Each number is 128 + 24 x the weight over its row's rms, rounded and kept within 0 to 255. Layers, rows and columns count from 0. Numbers have three digits each. The size before them is the row's rms in percent of the matrix's.

# layer 8 MLP down, 768x3072, rms 0.106, rows 73-140, columns 1728-1823
101:108142182176130138144160167089128124098109142185144086133136097127141126128138184144124102141147160120156124111072116135132084171119110127115134100117163166113155140109106118149080124093119156120130114125128111159090130166159142120154109168146106112141104120122111131157172155142077104126
098:099129131145139119133154162143129105102153160131140142124105151124136121117087155142117109128106119100135136133130130148128133089148156105165102116148150170134101161123130132131117103133117142150137136125168081146108126158154100145112113135095182174131116096143122170136125072081112129153
098:118125122154144146101102147121119141121119126128155136151102098109121128119079105160126158142061153081136073118162111163149080086166129121105152105116132123126151160106178159113139151115177146110138121132141147173129143151135142160129144133149132100124105103089108132142124149145128108144
102:134125127117110134163138127127123099116087116136134090149158106141126100156086087133141145165143150141119116128130115124130109121119144131163161150099126089111160133138118137204096110128117134165154171106127151089080178153134127116150146102149147108102117119108112134114083107114086140121
100:092104176102199129114111118125126102109103147137168138148108131144117117110104123144110143151112097091152154128150106122104159126120152113107121099124126143134162109149169084129095106108098115076085110161115119103081127121096117160081101134088131147113146130145154089141156147094100135114
100:128132123124128104146167126094149068099099121097093065087150119118140131112135097130147154105113173126074191104094107169148171108078145129084134109140150109150132118167121119174093163134141117102133128141142149120152139135105175122122109141122159142139125146106152113124098122060147132140
098:134109145141110123141164134112188213143105163123086109160087093166109133178149098107155118161109144107152119094123110145108122118148138108120113134164139150174132147108128138145108154130161126112138103096100121102154110150116100162106125108112112188107105136144150148153118150075081127160
099:095076137096081070148112160161123061080103086114108118139153150138116144114131130124145150109182164168130103095117144133136105148088170129096120132095138150147126180192155164140187150115130096143094133062124142129114101141145113109119114099098083161154145139093162139126117075128103140145
098:149121106155127159121104111100144125109121108115130110122129092120167180160156100145107101163130131103138135134123137152147173142129078182113133107130133160092118147119163101104119105142171112183141119095137132107147127080143140089151139159129141124161157109108123128114077122099091128132
098:122118129103099121188129150154111151107108138119126159100138136116136140143096141127133099147112133113109173142108155117125122093145077171178140140104112156100112113092103110134115157132115138155115127128100149133187082134192124148065075111164166097087143113129127136106176119147186114110
102:102161127170135137085074124103131087141154136135137116144138111128101186117104124155173116099101111113096117064118174128108139121110151133157136139123131112100159114108117144184139152165140129121174094124168125155098127132140119127118166149136134158118108173135134114146137135128048123127
100:081124148111139109158132119169146141112115147107160140116158111140174146119153078187113158097120145125127124156123154098102101129111162137108120126143112135123164127143107159119121131109147135127130113076125128128137065147140109148166130127147129160139171126177179160111099132122114154123
099:152084160141105089113097120132142160162143133084119181150147129116091110119084117123154126096158103125126118134101083137144089142115065140131100145119145123161155125151110081130129091148175107161122090126167148154166148131159129135082142116111130143133102136120151158169116102093151103159
100:156100085126109142086131129166122101150114162153155144111108144136131151097115153149139144130162095138162159091127126115089072105098143109124125128120095124094142137128077136147191142124134134107163147112121125177172143157133150124143111161182118145093131177155113136080142105117118135127
099:161134159179134120135123082140137158135092086152132160141159128114114173121136106149105132145124151129077138131111111078126124130136143095124087131111155166141107129130123136137099122099105104121110160148141137135114148139100123113071134127115156129119121087144112117121154152108165082093
099:129077169095124150120121142169136117129084095107138130122155093121140144141125130103083133119150121155158093169121169142157099124162174156121124097089086151147137106135122129183072099120130084133161126102168113150100177119138139122088124159124145137140105096122101114174108144111134116122
096:145124158135148066132139106133168104100097120119120136113138127093134152169151128112106096064114160148156159130153159111121134133137170100140074150179094143176139132157108153066151127093132096111124137120150119117189144081154150120080160115109102103123102146110146160153141119094123110120
099:117148092133172144083136083182086147132112135115141142169110103173132171109120125165163076146145074120121117082143094126111130127109110141113124170154118146134131137121136114105121127131117100098143141101105154125119131167155136135121141146138158134154143161111110128163138153133135125139
101:110147173109126171132132125086137096138165121125139135155126178171166133082126147145127109130080130165113107120147163103095129139088119130110131151122129116148108132117137148158130132122131152148107111143109130125104122100174144137083131153107112132170110102127118116137112103137144166107
098:152117201174154151165138162106109151157121125148132148154135158154143135103149110118106136089097134138137133121148134123153123136114141151108118134165145151162122128140176141132122169135128176092147138138142133144101095147152143126092189159123115160103115106072141121128149150106168141108
103:109109078107147150112107125069131116094126117101100133128110091118106109157092107082107110153162146139082158127137143136128162149135128136151107105117128119113118116121090103148103157189133138109160122122140135101102130138132131142156113103113103112132136124158139088169124105103115133156
099:135114115106150129122110151104117114110116122126160130171131121146124121167136136142142152156090134113126088144110119146126106118142119131079146138118116100073102084137150122132088146124105144162082147128145110118137127124142131127094112126145138104128111083155139110133173143130147131131
098:101130126123143107140168104174146134150164098113132160088117128105159115149099122105126127146126115150124093160151133124135138091136136104107156133137114140166131120130115173132130192082127133112143132127153078136164160160112108120128149121131109096069094141161165139112106149124138108113
095:152148123141136122153118146127106116087127139096148119105130097134150111142168118115139133135157096138129138125105167142099131162111140126153120114113108087164156096125128156136150121109173129084124120128123149148104142085143167121103112119097151149116132156119153143155099119176149143117
098:134079088134150071123163130109117127136130122057087097117074116110093121140103078128126163162162142136129125131113128123150112128170106131095187163130128136146100136097100166106099134115131131107137125132089123122122131163095133148161151126085126154167142095154151102144110138095130108170
102:103139147115125117149143131151156138118160105134145103126123106138160123140144121130109146122117126131084142171140143132117110093093124134163140133135059135095120143176151150184134187127160126119140125144147107140120145124119106124142112139146150138133125132146105112149130102140184160149
098:123144146106133102182090141119159087122127125124110128114119124144121156160108134135138129155144099144127092111133183106169192111119100133143155120104097091139171113109126099124150159137161098127137116156116105112149141134154160134138093119087126131152148124102075142086128128136143155103
098:109112119147138083148143152103156142124125106165154135151129094169130166124105137170099090112132158155121159137090130085102093144126123167121167111119133130108103144154145160064111127138122082125102107171154138147119140099149167112126128110105092148096139144151079154117132128134090127134
098:141139122074159060057138122115079154131134109091126086148143127153151110154157109153102104151130125112160123099159151191096136168189162112111164109130125104084121124144143141082131147118114134106142121099118116146149147110127159153159149181121138121180084133066170146149117133141162138120
098:091149133104126115135087091124098121126120117119148152141093179098070136093106185126126118087100139107118119133104112117154094116134108107165147131128130108090131120177121147103106107167139144137146116118129103136124148140133148099129118160059117182134155105133145112113109103101100171146
102:175142130154116120152136125060125149106130068108134136160125156125158086118104128113100133138128108106169099120163136123157105154085178115127137166130119143127113112109167195099126147107160130116147122120134120140146109149126136138142094151145121153124107129109096121111135142109119102136
098:119169145100140103163090156136137158148099136154152125119164120111129133120145176111119176138168111140176149090095106127140126168115083167125127141170118118147143158145165159125132135098091123150121099158100122093150182131167138085121099099139182157134184090139126083104140139113146136090
100:166120096123108137128125132128165098134112107121129105136125104093155147130078144130181151126166138172075162147122141137145097165118129117167124107144142165098112085127109165130164164148122159103160146107135154121157100105111160109142157123148097122131137133089158133092142104098148145142
100:092097154152080130108143131124118139121085154189160167112110120146119090132089125142164134148163103096100146139166065104161144106154104162109131116104131121132132118151086171149173155138120136163143143124153121132116144110095144132126105101097120144098119104124168104154140142124046139116
102:158101097129129113163134160146139082105105089146122171112111161108130120090144126119089134150160156162155135115154090128145135126142129116122149178102168124173108088090144096105124139143172117147150113120153138150139091086078132138147137109128079101133150147102135191124122155151103122153
101:130129137128161116092169113146129162137152085110086108111108153146111139137096121130087124088116105126157105094124091104111149138146142144145145136141101103097169130132113137110142109113130130114157168122173181182138133147106114128132146119110116126116142129133086120134124146162146129139
100:127110077130130180113153155107110134127131110118097092113121124187114117151121133131124161139086137080109136109111116122105161132135116113134108136096124122132164099161140163087164153146091146130147140093121142140111117131118138121127108136173118170120118150123092102073112158173103085156
102:100097157125156136134171157136139118105077150137145118125109131161143141131096112073156088075090164102104098116094083141073112133153117162122150107124140107123119137130142143152112128127119130145122094146086146106139108158157129131089085137094135137127115101094087153099101135168134138166
101:070104117116130143162136155121094116113146111173132128096118149142127097099160127140147154158116155135109179122156149112069150166136152165144122197107112102099114120118117169077103135145095136122160129134141102117136075113126112124113168123128154095087122132151138102167140135138141144118
101:107118109098129138120126171104162155117136165130136155097130136152111119110149156141109117121089146180181123122098166081097121178132146138097131157145163153113141148115105123121125114123080139156091126151148132118152159142148141162120124140109136096136122127092112147092180110145120153130
101:129122127144107121157184102109092124105118149146103145154122096159136141132139130109093091127085098137123115140133153126122132143101128126130163100140116120152122106145110144198181162148132163146076120154121178108129141122141128136106106157120157084166118107119109159122122150153109135125
103:136104105098153120072102129180110123141119118111109122133140102121100120119139151168115139140108113090103121163153147086152159127118121134125128124119097147144138121174107121133148123104144174131134107081117134104143125113145117161136128109172124156065125121126149148139138131110141132097
097:119105106112137113113101122110091112172110157138127118108108108119164156093110122084147148121108146120134143130092133110180111108159160138093105111139078107123117127069139135123145125154116137122106130151120127128148098104165138132077186092130121099109155098142100168175092142114132089136
100:130181135071120106155129081154165139097139127143132135128119141138113137116130106090120109117159104105135146142131127129082136128141127064132135119146115149189169132157116143111118082131117103133128086110092091105132145132135094141168143126132129161147124111123141126119082132161142105150
099:140138152124122123149140134178133133137149126108129128126114128118127126098084144123096121138103122138120132109134063152148164137138122159122153118171137126114143111113116138099074112088124165136113111129159138137123122121125124151129129138112150118177136129135116119082117159100117159113
099:053088140140110107148132126129122132146147107056136142152128116173116151122129131160073131146163142145180127181160154118108120160137118153114122172108111131131104120135095176088111101131105161142112132167164138144134135157089130131106107100108103121120142132119151097115141101114114117097
097:149113124124124094173133121128106120144162152135150113076099124151136139080134166105102146137159084095141123124094134132148152131131151086129149096158141116112119139130159154066143144129146134119133111108112168136094131150148078115130138187156167181096146127125122138158154128117137091113
105:131083169156122131143128117089130133134138073110153113088112106101116155140132140129117166154106115121174122134125119170106126134131144132143096123158115128151123126118127105132179080129116152122100124093112122113122147167148115104088120150134170159134151136136117142127116132159141149114
100:133116127119141115093131128157093143090102141130126139130138149116106148149117154178159147123159106134052106083117073140146115142126130113123115121098131088122074122121113136128133135128131139136163157109138089132116176125093122115148094148125163181103145129122127127104082113107126124086
102:099144156091139110140110175166125137100106106147125147109136122170140083184162127146108114107111104127164147126144127146093124106174126087142138139091160134161144133130164165111145162119095140123126116135153164170122112110168178140136100142100137126080151152119120126138093177156098119083
099:095155147123102110152111111112177150120149152132139135104134101131125144144095188060077111139082106135106123151095076126102144151115150133106116140129124112116147149094151138103125097124154113098149128149149104102147153186096108110091143134125095139123113130145103101083149127143121144110
102:109131134136126086143090109151123109150129147153121126174140159092139154137130133108138091109089107111071141116178156133115126127103118162119147119111172122069125095115142069154162178165166120140118094078126127115125121122103165135128136141161122112130138127173163184182100126145141091117
100:079105153135156160139155094085119099179092129104123098126154144116138132115145129146123141135080192123077111118162111166143130123124159102176121150092120101129120120173083112152087113127118125145164145112172125141090148102129151152117088137126096064114131152147179121128066156104144122139
098:164100143151089143140115120123102169111127091137147127160117176115139147096112157122119105153127146151114158123144147134157151135163138097099122113121132174132110102153163133100099132105060147151124102137139163143125133106137134088144139120139164118150156157117118130122104139160144124101
098:161145114131098181106143112130121139089097151155140218140109162104136113203133132119119128140146118073125153134125080099139162169144142123111124125143164135087122087148180137120144114137172176110152125132127107096151156108134085121135154133160147137120143123125164117121126122074092131133
099:085121098149134157130148125176144172169123142090146098139149087130111129114087121103156119170143101161094127185129141115128137056143118106127140176127171150103081123134147122143136118129059160146136120118111128165151114133146098092120129158146138144108104115110104121122170179135132136107
099:119102127105106139143118109167189121102110106099174145112115114104152156186110089131116089095139137141122161103124108171109119146149117139133118108112130119099160101126148120118139137117150131123105103161140092107137120112092155125141114157122105079096129109118138129147116157126132142114
100:117158159123139124110127152109113126088147071143090145165147140158102094139094120103103133115098141125128113126139134089137120052124129118112128126124165110156157105098129162112139139150081162088155079133104128148169103109173120086127140117178121152141110134149163130148119138143112077080
100:124116120093169145094167156147098113126098132122165136132101111148118156139127143093182123137100095133119097132110120118078140166134140139145160143115156124124138125119133109145115151148162129110121111130096163132147090125108181141099102113090138183124142124143131123142137141141116133133
099:137154099157138117128094126111138133141145152119153126164125120125090112114170130099087100106131108150154113111111126169132115124138078114141172119090149123097187158150124095147122153133170079157131154127136141065126108104118142080125124123156140106138098118119161124156120147125125123172
100:137124112144144132101132124133121144127090145111098101117111110174101142128109149122165193136127136125083150159141139114123105113129134121120130129092117133161109100143084127161157110146116096096130122154143147136141134112135134167157126112138133098124143123113134087138158106129109148118
097:149102127125154126138104128090147115165161177121120097122108132137085116128175136122106097160136132116148133104158175101146088154126106122138123129141162105120136129080121152074117138145139111128115094144127148097127118095127083137126121111155146132165106146141170091140105129133146110127
099:111104186114141129158101087145140131153130130102158106125114145167105138134149141096126076093111175106151135107122183143135108113111112137130148111079144131155127135137107142112138175102135089108152158147131139104169204115147166109125062125155142127119109129124108136162105149132100114144
106:167140175150169145121140131146144137106095125116115102144126121132117178103172130121145117125150129107147129160119084087122169094151103126136108145148118124128169146116058145159127090156101154102183146154131137175117121113123145153120105113125121163122106119132134108122122107160135108152
100:070172131099110139160166112137148107122138166158147125128148131171147165136156127173103126135154197157152133121140125138100129164118098104135143115124124126143095113133140149123141111117125105154104113111153166131179160152102160140129157110174153161138091164126096175107138104097127146138
101:112138109167172147106161124121090133103126086135095122098146170154133167120116111153128174108148135121131101154094180140117075128100162158113118134122174140100140175129170128083185129152136137091125121130129115152124138173161130141138124135157147147145099136091130116077146139126113169153
100:148120101114122107148138099154166154137148118121166172121131114147133085135129160156150162124141171140141117074147106116115135154132099084158132124160140116128134099117100165106110137130125115152114143111130127122118126155162151092121172123106142101150137130140135139129093140113120129144
101:154126149166130160144168142169139124119168142134154146188148069117152161154118109098092158144086114142127110173103112154155128098090132082155132127154144118115130108085101111134158117117148084130164095115086166106119127118103138159111102152128122081089135141132148108143113117135157102138